{
  "n_layer": 12,
  "d_model": 384,
  "n_head": 12,
  "n_kv_head": 12,
  "head_dim": 32,
  "d_mlp": 1536,
  "vocab_size": 2048,
  "activation": "gelu",
  "norm": "layernorm",
  "norm_place": "pre",
  "norm_eps": 1e-05,
  "positions": "learned",
  "qk_norm": false,
  "attn_scale": 0.177,
  "bias": "all",
  "tie_embeddings": true,
  "parallel_block": false,
  "init": "normal",
  "init_std_qkv": 0.0325,
  "init_std_o": 0.0,
  "init_std_up": 0.0325,
  "init_std_down": 0.0,
  "optimizer": "soap_variant",
  "lr": 0.00432,
  "lr_mult_up": 1.31,
  "beta1": 0.95,
  "beta2": 0.98,
  "lr_head": 0.00515,
  "grad_clip": 0.5,
  "warmup_steps": 200,
  "schedule": "wsd",
  "decay_fraction": 0.48,
  "decay_shape": "linear",
  "final_lr_fraction": 0.1,
  "batch_tokens": 131072,
  "seq_len": 2048,
  "doc_mask": true,
  "train_tokens": 556500000,
  "steps": 4246,
  "dataset": "wikipedia_en"
}
Each number is 50 + 15 x the weight over its row's rms, rounded and kept within 0 to 99. Layers, rows and columns count from 0. The size before them is the row's rms in percent of the matrix's.

# layer 8 MLP up, 1536x384, rms 0.221, rows 135-151, columns 192-287
103:59 61 53 42 09 59 56 44 54 34 61 67 26 34 56 59 63 45 65 53 68 51 35 57 53 40 46 56 42 44 33 72 50 27 37 60 63 26 22 53 53 54 51 70 53 40 42 45 79 73 57 29 38 39 41 46 59 49 21 72 75 34 76 62 61 62 77 31 60 56 16 47 38 29 29 48 42 32 59 37 26 47 50 40 68 24 56 49 70 17 54 64 49 42 31 32
103:28 70 62 54 50 27 61 37 44 50 27 50 58 25 33 49 48 58 35 39 18 43 66 58 28 39 62 39 46 51 31 54 43 66 30 26 34 47 68 32 54 38 42 19 53 55 33 34 59 30 68 34 55 65 53 34 22 71 35 66 80 67 72 46 51 75 66 30 54 44 54 62 30 44 69 60 52 49 60 54 64 56 50 66 50 50 52 56 56 70 42 23 40 45 47 42
093:81 45 45 79 66 29 75 37 59 53 65 37 34 41 26 48 47 37 54 69 54 27 19 56 51 54 77 53 61 44 65 58 48 42 65 39 44 81 59 39 60 67 63 38 43 63 65 49 35 49 29 34 67 62 41 15 47 59 67 61 45 34 39 42 52 45 27 52 60 26 43 57 31 31 38 61 57 61 24 47 54 07 65 42 45 68 32 46 45 46 67 45 63 69 55 66
101:72 72 45 59 51 54 39 33 32 58 59 60 69 55 71 55 29 36 50 50 64 26 48 61 56 62 99 40 60 62 63 40 37 45 59 37 53 43 51 36 53 60 62 48 27 61 30 34 65 84 45 38 26 40 65 73 66 40 54 71 44 76 72 48 51 52 27 52 42 78 65 39 21 47 76 47 62 46 39 61 75 67 55 45 38 48 62 40 70 47 65 40 66 46 71 40
101:44 32 45 28 50 46 49 34 76 65 41 35 46 58 48 53 25 78 41 58 61 85 48 33 22 69 62 60 42 64 45 69 44 57 50 31 44 22 60 62 20 19 51 64 55 47 39 14 78 53 39 10 46 75 56 68 42 63 41 40 55 39 69 22 61 32 62 69 36 69 55 38 50 60 59 59 72 46 32 44 26 44 63 15 56 41 56 48 63 35 36 37 49 62 52 42
086:79 18 51 30 29 47 55 72 45 65 47 50 56 54 38 73 43 37 36 95 50 51 65 42 39 59 39 58 65 25 22 78 50 55 64 37 69 28 70 65 41 48 41 61 68 68 61 39 52 70 48 39 75 60 61 53 19 49 21 24 53 52 63 39 45 52 27 31 55 43 42 53 43 57 34 27 42 37 41 30 62 58 61 60 61 46 52 72 78 32 71 58 51 55 49 35
104:41 45 45 61 51 46 37 51 56 44 62 24 39 59 64 46 14 21 59 60 41 55 59 54 59 48 31 71 24 37 48 73 68 35 62 38 48 51 68 75 54 65 63 39 34 40 59 30 60 47 51 32 40 54 49 48 60 57 18 66 61 69 83 57 35 53 51 44 32 71 52 19 48 63 60 46 28 53 30 39 70 38 68 64 67 21 45 52 34 46 39 69 69 56 57 55
095:53 45 57 48 39 53 35 53 68 52 17 37 51 38 59 60 44 34 35 35 49 50 61 42 60 53 46 83 58 55 28 48 54 53 48 34 69 37 56 37 23 63 60 47 77 91 52 40 33 30 33 70 90 64 59 55 69 49 56 29 52 32 67 53 65 63 66 54 31 79 39 39 41 54 41 67 53 53 52 31 60 46 51 30 77 39 58 57 62 47 56 50 54 38 55 48
105:57 38 13 49 48 55 53 66 47 46 43 29 53 53 79 52 49 25 65 56 34 75 53 56 54 66 46 57 46 46 59 64 10 29 61 43 76 61 67 49 47 47 47 45 64 48 25 44 29 67 63 64 50 66 53 46 30 45 61 76 55 54 36 56 75 72 45 63 49 62 56 73 27 43 36 29 51 48 20 28 48 78 40 77 51 30 67 77 53 48 31 60 35 39 25 39
089:44 52 87 51 63 60 42 28 59 38 43 49 68 64 40 29 42 18 51 39 32 60 59 32 48 46 32 55 40 41 36 47 70 78 52 56 29 64 68 43 45 50 34 25 47 35 72 52 53 17 60 61 36 62 57 62 26 36 66 45 25 53 54 39 48 41 36 18 58 18 43 56 33 60 64 28 47 13 31 51 56 70 39 64 72 49 50 38 57 47 26 61 52 60 48 41
096:70 60 56 47 57 49 62 54 47 62 50 25 44 49 48 54 58 57 27 60 61 54 42 64 44 55 44 53 29 36 18 66 67 45 58 36 67 40 48 48 42 44 54 47 49 76 46 34 73 43 56 71 32 51 66 39 40 48 42 51 38 07 59 23 51 31 50 63 61 55 37 84 55 56 11 51 43 39 58 55 59 42 67 47 43 38 59 66 68 63 65 58 44 45 39 46
103:52 50 47 33 44 59 33 69 54 55 47 29 62 50 41 37 23 40 65 65 50 60 60 42 68 79 42 62 52 54 58 31 80 45 40 57 61 54 71 45 66 13 17 71 44 53 35 37 55 51 49 48 56 75 27 20 56 42 65 22 42 59 27 67 44 54 47 49 55 55 65 44 34 33 18 51 62 33 29 44 63 45 42 24 55 60 39 57 38 54 45 48 65 76 63 52
110:47 82 32 24 60 16 64 60 60 58 39 72 61 16 67 38 61 34 90 67 58 66 87 41 46 47 30 49 49 41 62 37 73 46 54 65 90 59 73 58 46 62 55 29 31 55 43 84 54 40 47 51 59 52 31 42 45 35 72 60 72 41 44 53 62 54 68 52 47 51 64 62 58 42 34 44 76 33 69 30 43 55 51 30 42 63 36 53 33 46 52 51 58 42 48 64
096:54 73 58 61 68 44 89 45 51 45 59 38 48 53 52 54 42 28 50 32 17 41 39 54 43 51 69 79 57 65 24 37 33 60 30 25 55 15 32 26 56 59 32 26 40 47 36 64 44 71 43 49 66 55 59 56 15 36 61 51 55 67 64 54 53 43 35 48 25 58 39 75 71 47 52 34 76 56 73 52 79 49 66 30 28 35 69 55 44 42 50 27 65 47 54 47
102:47 46 65 25 55 40 56 63 55 42 46 42 50 40 43 39 47 75 61 56 34 51 46 49 49 58 50 54 32 66 65 44 28 80 75 55 33 34 72 53 51 38 36 45 34 51 40 68 59 32 70 58 40 63 19 49 45 62 40 24 47 27 63 43 40 65 43 82 55 51 62 49 76 27 37 53 40 65 60 45 48 56 47 27 26 47 54 52 81 81 34 75 60 42 40 32
121:60 44 65 52 57 49 84 56 41 33 51 15 44 36 37 56 23 55 57 29 28 67 57 41 51 43 63 53 63 65 72 54 68 56 58 39 27 57 61 42 37 36 37 50 63 73 64 31 66 62 24 58 76 67 64 17 31 64 48 59 75 95 57 68 66 66 39 19 81 67 59 55 67 41 31 57 31 57 53 49 28 50 34 73 44 50 36 54 54 26 35 48 76 52 52 64
106:68 61 56 70 49 17 53 50 34 48 86 46 41 47 57 50 41 49 33 42 49 66 50 40 16 51 75 42 38 53 52 14 69 63 47 52 58 27 59 41 66 46 55 50 28 52 54 67 63 27 64 29 53 49 30 58 36 33 52 49 54 51 47 55 61 45 84 42 71 41 43 47 61 31 54 56 68 47 72 59 44 59 51 52 49 69 37 64 38 44 43 41 62 49 49 58
# layer 8 MLP down (transposed), 1536x384, rms 0.175, rows 135-151, columns 192-287
102:27 26 50 39 42 63 76 63 25 51 75 39 45 34 45 63 41 36 54 59 45 45 57 53 62 42 68 56 32 69 24 73 55 40 64 66 46 21 47 52 73 46 63 64 59 46 21 26 57 45 61 73 40 30 55 53 62 12 54 18 36 41 69 47 38 20 65 66 61 69 40 28 24 55 12 61 33 60 77 31 43 49 62 38 45 57 53 53 62 49 41 37 61 46 43 32
105:30 59 66 62 56 28 61 49 52 70 50 53 39 61 46 72 53 58 40 49 39 63 83 48 41 68 97 74 39 50 28 61 29 43 56 19 49 47 69 61 32 55 73 59 74 60 35 40 89 47 64 60 06 79 68 42 70 69 48 22 36 15 38 60 36 83 69 53 28 40 67 50 26 48 43 32 61 29 55 38 64 42 50 67 51 32 51 24 39 46 64 38 36 30 44 58
104:39 44 48 55 29 39 37 31 50 60 55 58 50 60 17 82 45 59 43 39 57 56 42 64 96 42 44 50 40 59 47 47 32 81 50 47 57 35 52 53 35 41 56 21 60 73 58 58 21 59 46 57 33 52 54 65 49 24 33 70 32 43 42 43 65 46 27 62 28 66 26 39 50 80 33 41 48 45 77 26 39 52 70 57 41 52 50 36 50 54 50 24 65 51 66 39
097:48 45 31 31 33 59 35 78 66 65 50 47 61 51 55 39 34 42 48 51 38 40 48 28 65 47 29 48 61 62 25 57 53 46 27 41 80 44 53 67 53 57 40 46 59 33 61 56 67 49 37 29 54 44 13 05 62 55 40 50 31 17 56 60 59 44 67 44 58 45 68 36 35 51 61 33 74 08 45 95 27 58 56 32 59 54 47 84 57 47 82 38 74 45 54 53
104:62 64 33 42 48 52 79 30 38 49 18 42 68 63 38 51 67 78 49 62 60 42 40 74 68 53 66 65 52 60 43 41 31 28 76 37 61 50 57 50 32 46 76 38 25 55 64 32 40 67 47 45 46 54 68 69 57 47 71 84 37 21 63 32 51 73 19 47 63 44 65 56 62 47 60 47 82 37 63 51 77 11 31 63 62 45 41 55 44 28 50 25 51 42 35 93
096:84 31 41 54 49 34 39 39 72 57 49 81 76 71 62 40 65 39 22 56 67 57 60 29 40 56 60 52 29 53 42 40 51 63 63 39 39 44 52 55 53 37 82 68 66 29 40 37 51 23 61 33 51 65 68 67 58 48 43 75 11 57 37 54 17 66 63 48 44 23 61 47 45 47 43 37 35 54 41 51 31 57 32 64 49 64 50 51 76 46 65 52 32 57 51 13
099:55 35 82 55 56 71 66 23 39 44 63 33 38 61 37 73 48 24 66 45 48 59 30 77 50 90 55 40 56 65 80 45 41 53 24 46 53 56 58 80 48 72 35 67 45 45 50 45 44 75 44 29 45 32 38 88 54 61 40 45 39 68 48 53 73 64 25 54 49 48 50 56 82 41 46 54 83 49 54 44 68 47 42 63 20 47 68 49 38 47 57 59 53 26 46 41
100:47 42 46 54 87 20 51 27 68 60 45 49 69 37 39 48 47 38 50 41 39 50 28 49 44 59 50 33 48 56 50 77 73 67 38 41 32 53 53 54 73 72 39 66 56 18 47 20 63 49 59 44 20 39 53 37 44 54 44 58 40 48 65 45 70 41 38 60 28 47 35 42 44 49 39 43 42 59 65 35 60 32 68 60 66 64 41 23 31 51 43 39 55 43 49 49
103:55 42 25 72 49 39 77 39 65 19 59 52 17 62 63 93 48 57 65 21 42 57 40 50 27 61 48 59 64 38 55 55 77 48 62 40 53 46 63 71 58 45 62 59 45 37 51 35 37 17 82 58 29 49 36 30 53 49 62 44 67 44 52 54 76 01 39 55 73 65 71 54 51 64 62 83 41 39 51 46 60 40 34 67 49 59 23 44 45 50 42 60 70 29 55 68
096:52 66 72 59 20 32 53 74 63 30 82 44 34 50 42 50 65 66 36 39 33 71 34 45 51 34 40 54 48 45 33 24 34 81 57 46 27 37 52 43 47 48 50 60 49 48 69 18 51 68 29 44 59 20 68 78 68 66 63 64 45 46 47 48 47 49 32 46 45 31 62 84 53 30 73 44 57 37 80 63 39 75 57 47 52 27 49 53 47 37 12 62 44 43 62 55
089:44 96 70 53 46 53 70 55 40 34 44 45 55 67 51 75 59 51 63 36 56 40 28 57 30 23 37 59 52 39 63 32 01 44 59 59 26 48 74 72 41 70 56 64 68 58 23 48 41 62 72 24 47 35 56 52 48 63 78 50 28 64 39 48 57 16 46 30 58 45 70 65 52 15 31 46 24 23 26 66 46 44 62 55 24 57 43 49 72 31 51 31 38 62 48 36
102:62 60 61 60 52 56 66 55 37 56 55 51 42 44 31 27 42 16 60 40 36 57 09 47 38 31 46 80 38 69 62 49 48 55 53 49 48 73 52 47 46 40 38 42 85 50 57 55 72 46 55 51 41 29 52 45 44 36 41 34 40 42 52 10 44 74 46 65 44 50 64 42 49 57 74 33 58 75 64 67 49 55 08 43 58 49 36 48 33 18 33 67 56 83 45 44
101:51 39 65 51 31 42 46 50 56 12 37 83 53 49 54 62 50 56 74 47 67 46 54 35 61 34 44 42 55 51 59 35 60 51 59 68 51 73 45 44 84 47 51 26 33 40 31 58 37 44 63 43 34 47 57 60 21 64 49 50 41 53 63 36 60 63 19 48 64 50 51 66 61 57 42 24 67 45 31 41 48 55 60 61 34 67 42 47 18 55 61 52 58 58 52 41
098:43 66 53 52 56 69 40 35 55 36 55 52 65 67 46 53 62 80 55 47 53 83 65 46 66 48 53 45 45 60 42 19 34 46 33 52 46 47 62 63 53 66 51 35 48 63 60 61 36 38 42 51 57 73 44 40 40 57 71 50 55 60 47 50 29 72 44 44 47 52 69 52 43 52 63 21 52 42 71 78 43 67 60 23 38 36 87 33 45 74 53 66 60 46 48 55
107:34 36 26 18 40 36 56 37 45 30 69 39 63 54 32 43 38 47 66 75 75 54 29 37 74 55 38 57 74 45 45 50 47 53 71 52 59 59 28 96 67 77 46 42 69 52 42 34 49 39 43 60 46 43 56 48 36 37 70 56 62 43 57 51 58 58 33 43 63 53 41 60 50 74 35 66 55 37 46 42 43 84 40 55 71 37 43 49 56 29 48 81 49 63 49 25
125:33 64 46 85 63 42 64 40 92 43 59 62 42 54 47 92 19 27 31 57 53 48 22 78 77 62 55 49 55 69 52 51 82 59 41 33 43 46 62 61 60 47 60 63 45 66 50 57 64 80 53 76 91 62 55 24 28 58 43 53 57 53 64 52 68 13 36 27 36 21 50 59 35 49 35 41 30 39 50 66 69 51 48 51 27 51 42 62 35 38 45 41 53 53 33 54
110:49 46 34 67 19 38 59 70 65 61 71 94 43 80 59 37 51 29 41 39 33 63 65 53 54 52 25 67 59 17 62 38 65 22 48 44 44 72 50 61 54 67 39 63 53 74 69 51 55 53 56 37 44 64 18 38 52 46 35 46 41 37 44 36 81 29 72 54 46 22 52 47 58 49 58 59 44 41 72 55 80 51 67 52 25 43 49 58 52 54 63 27 49 50 46 84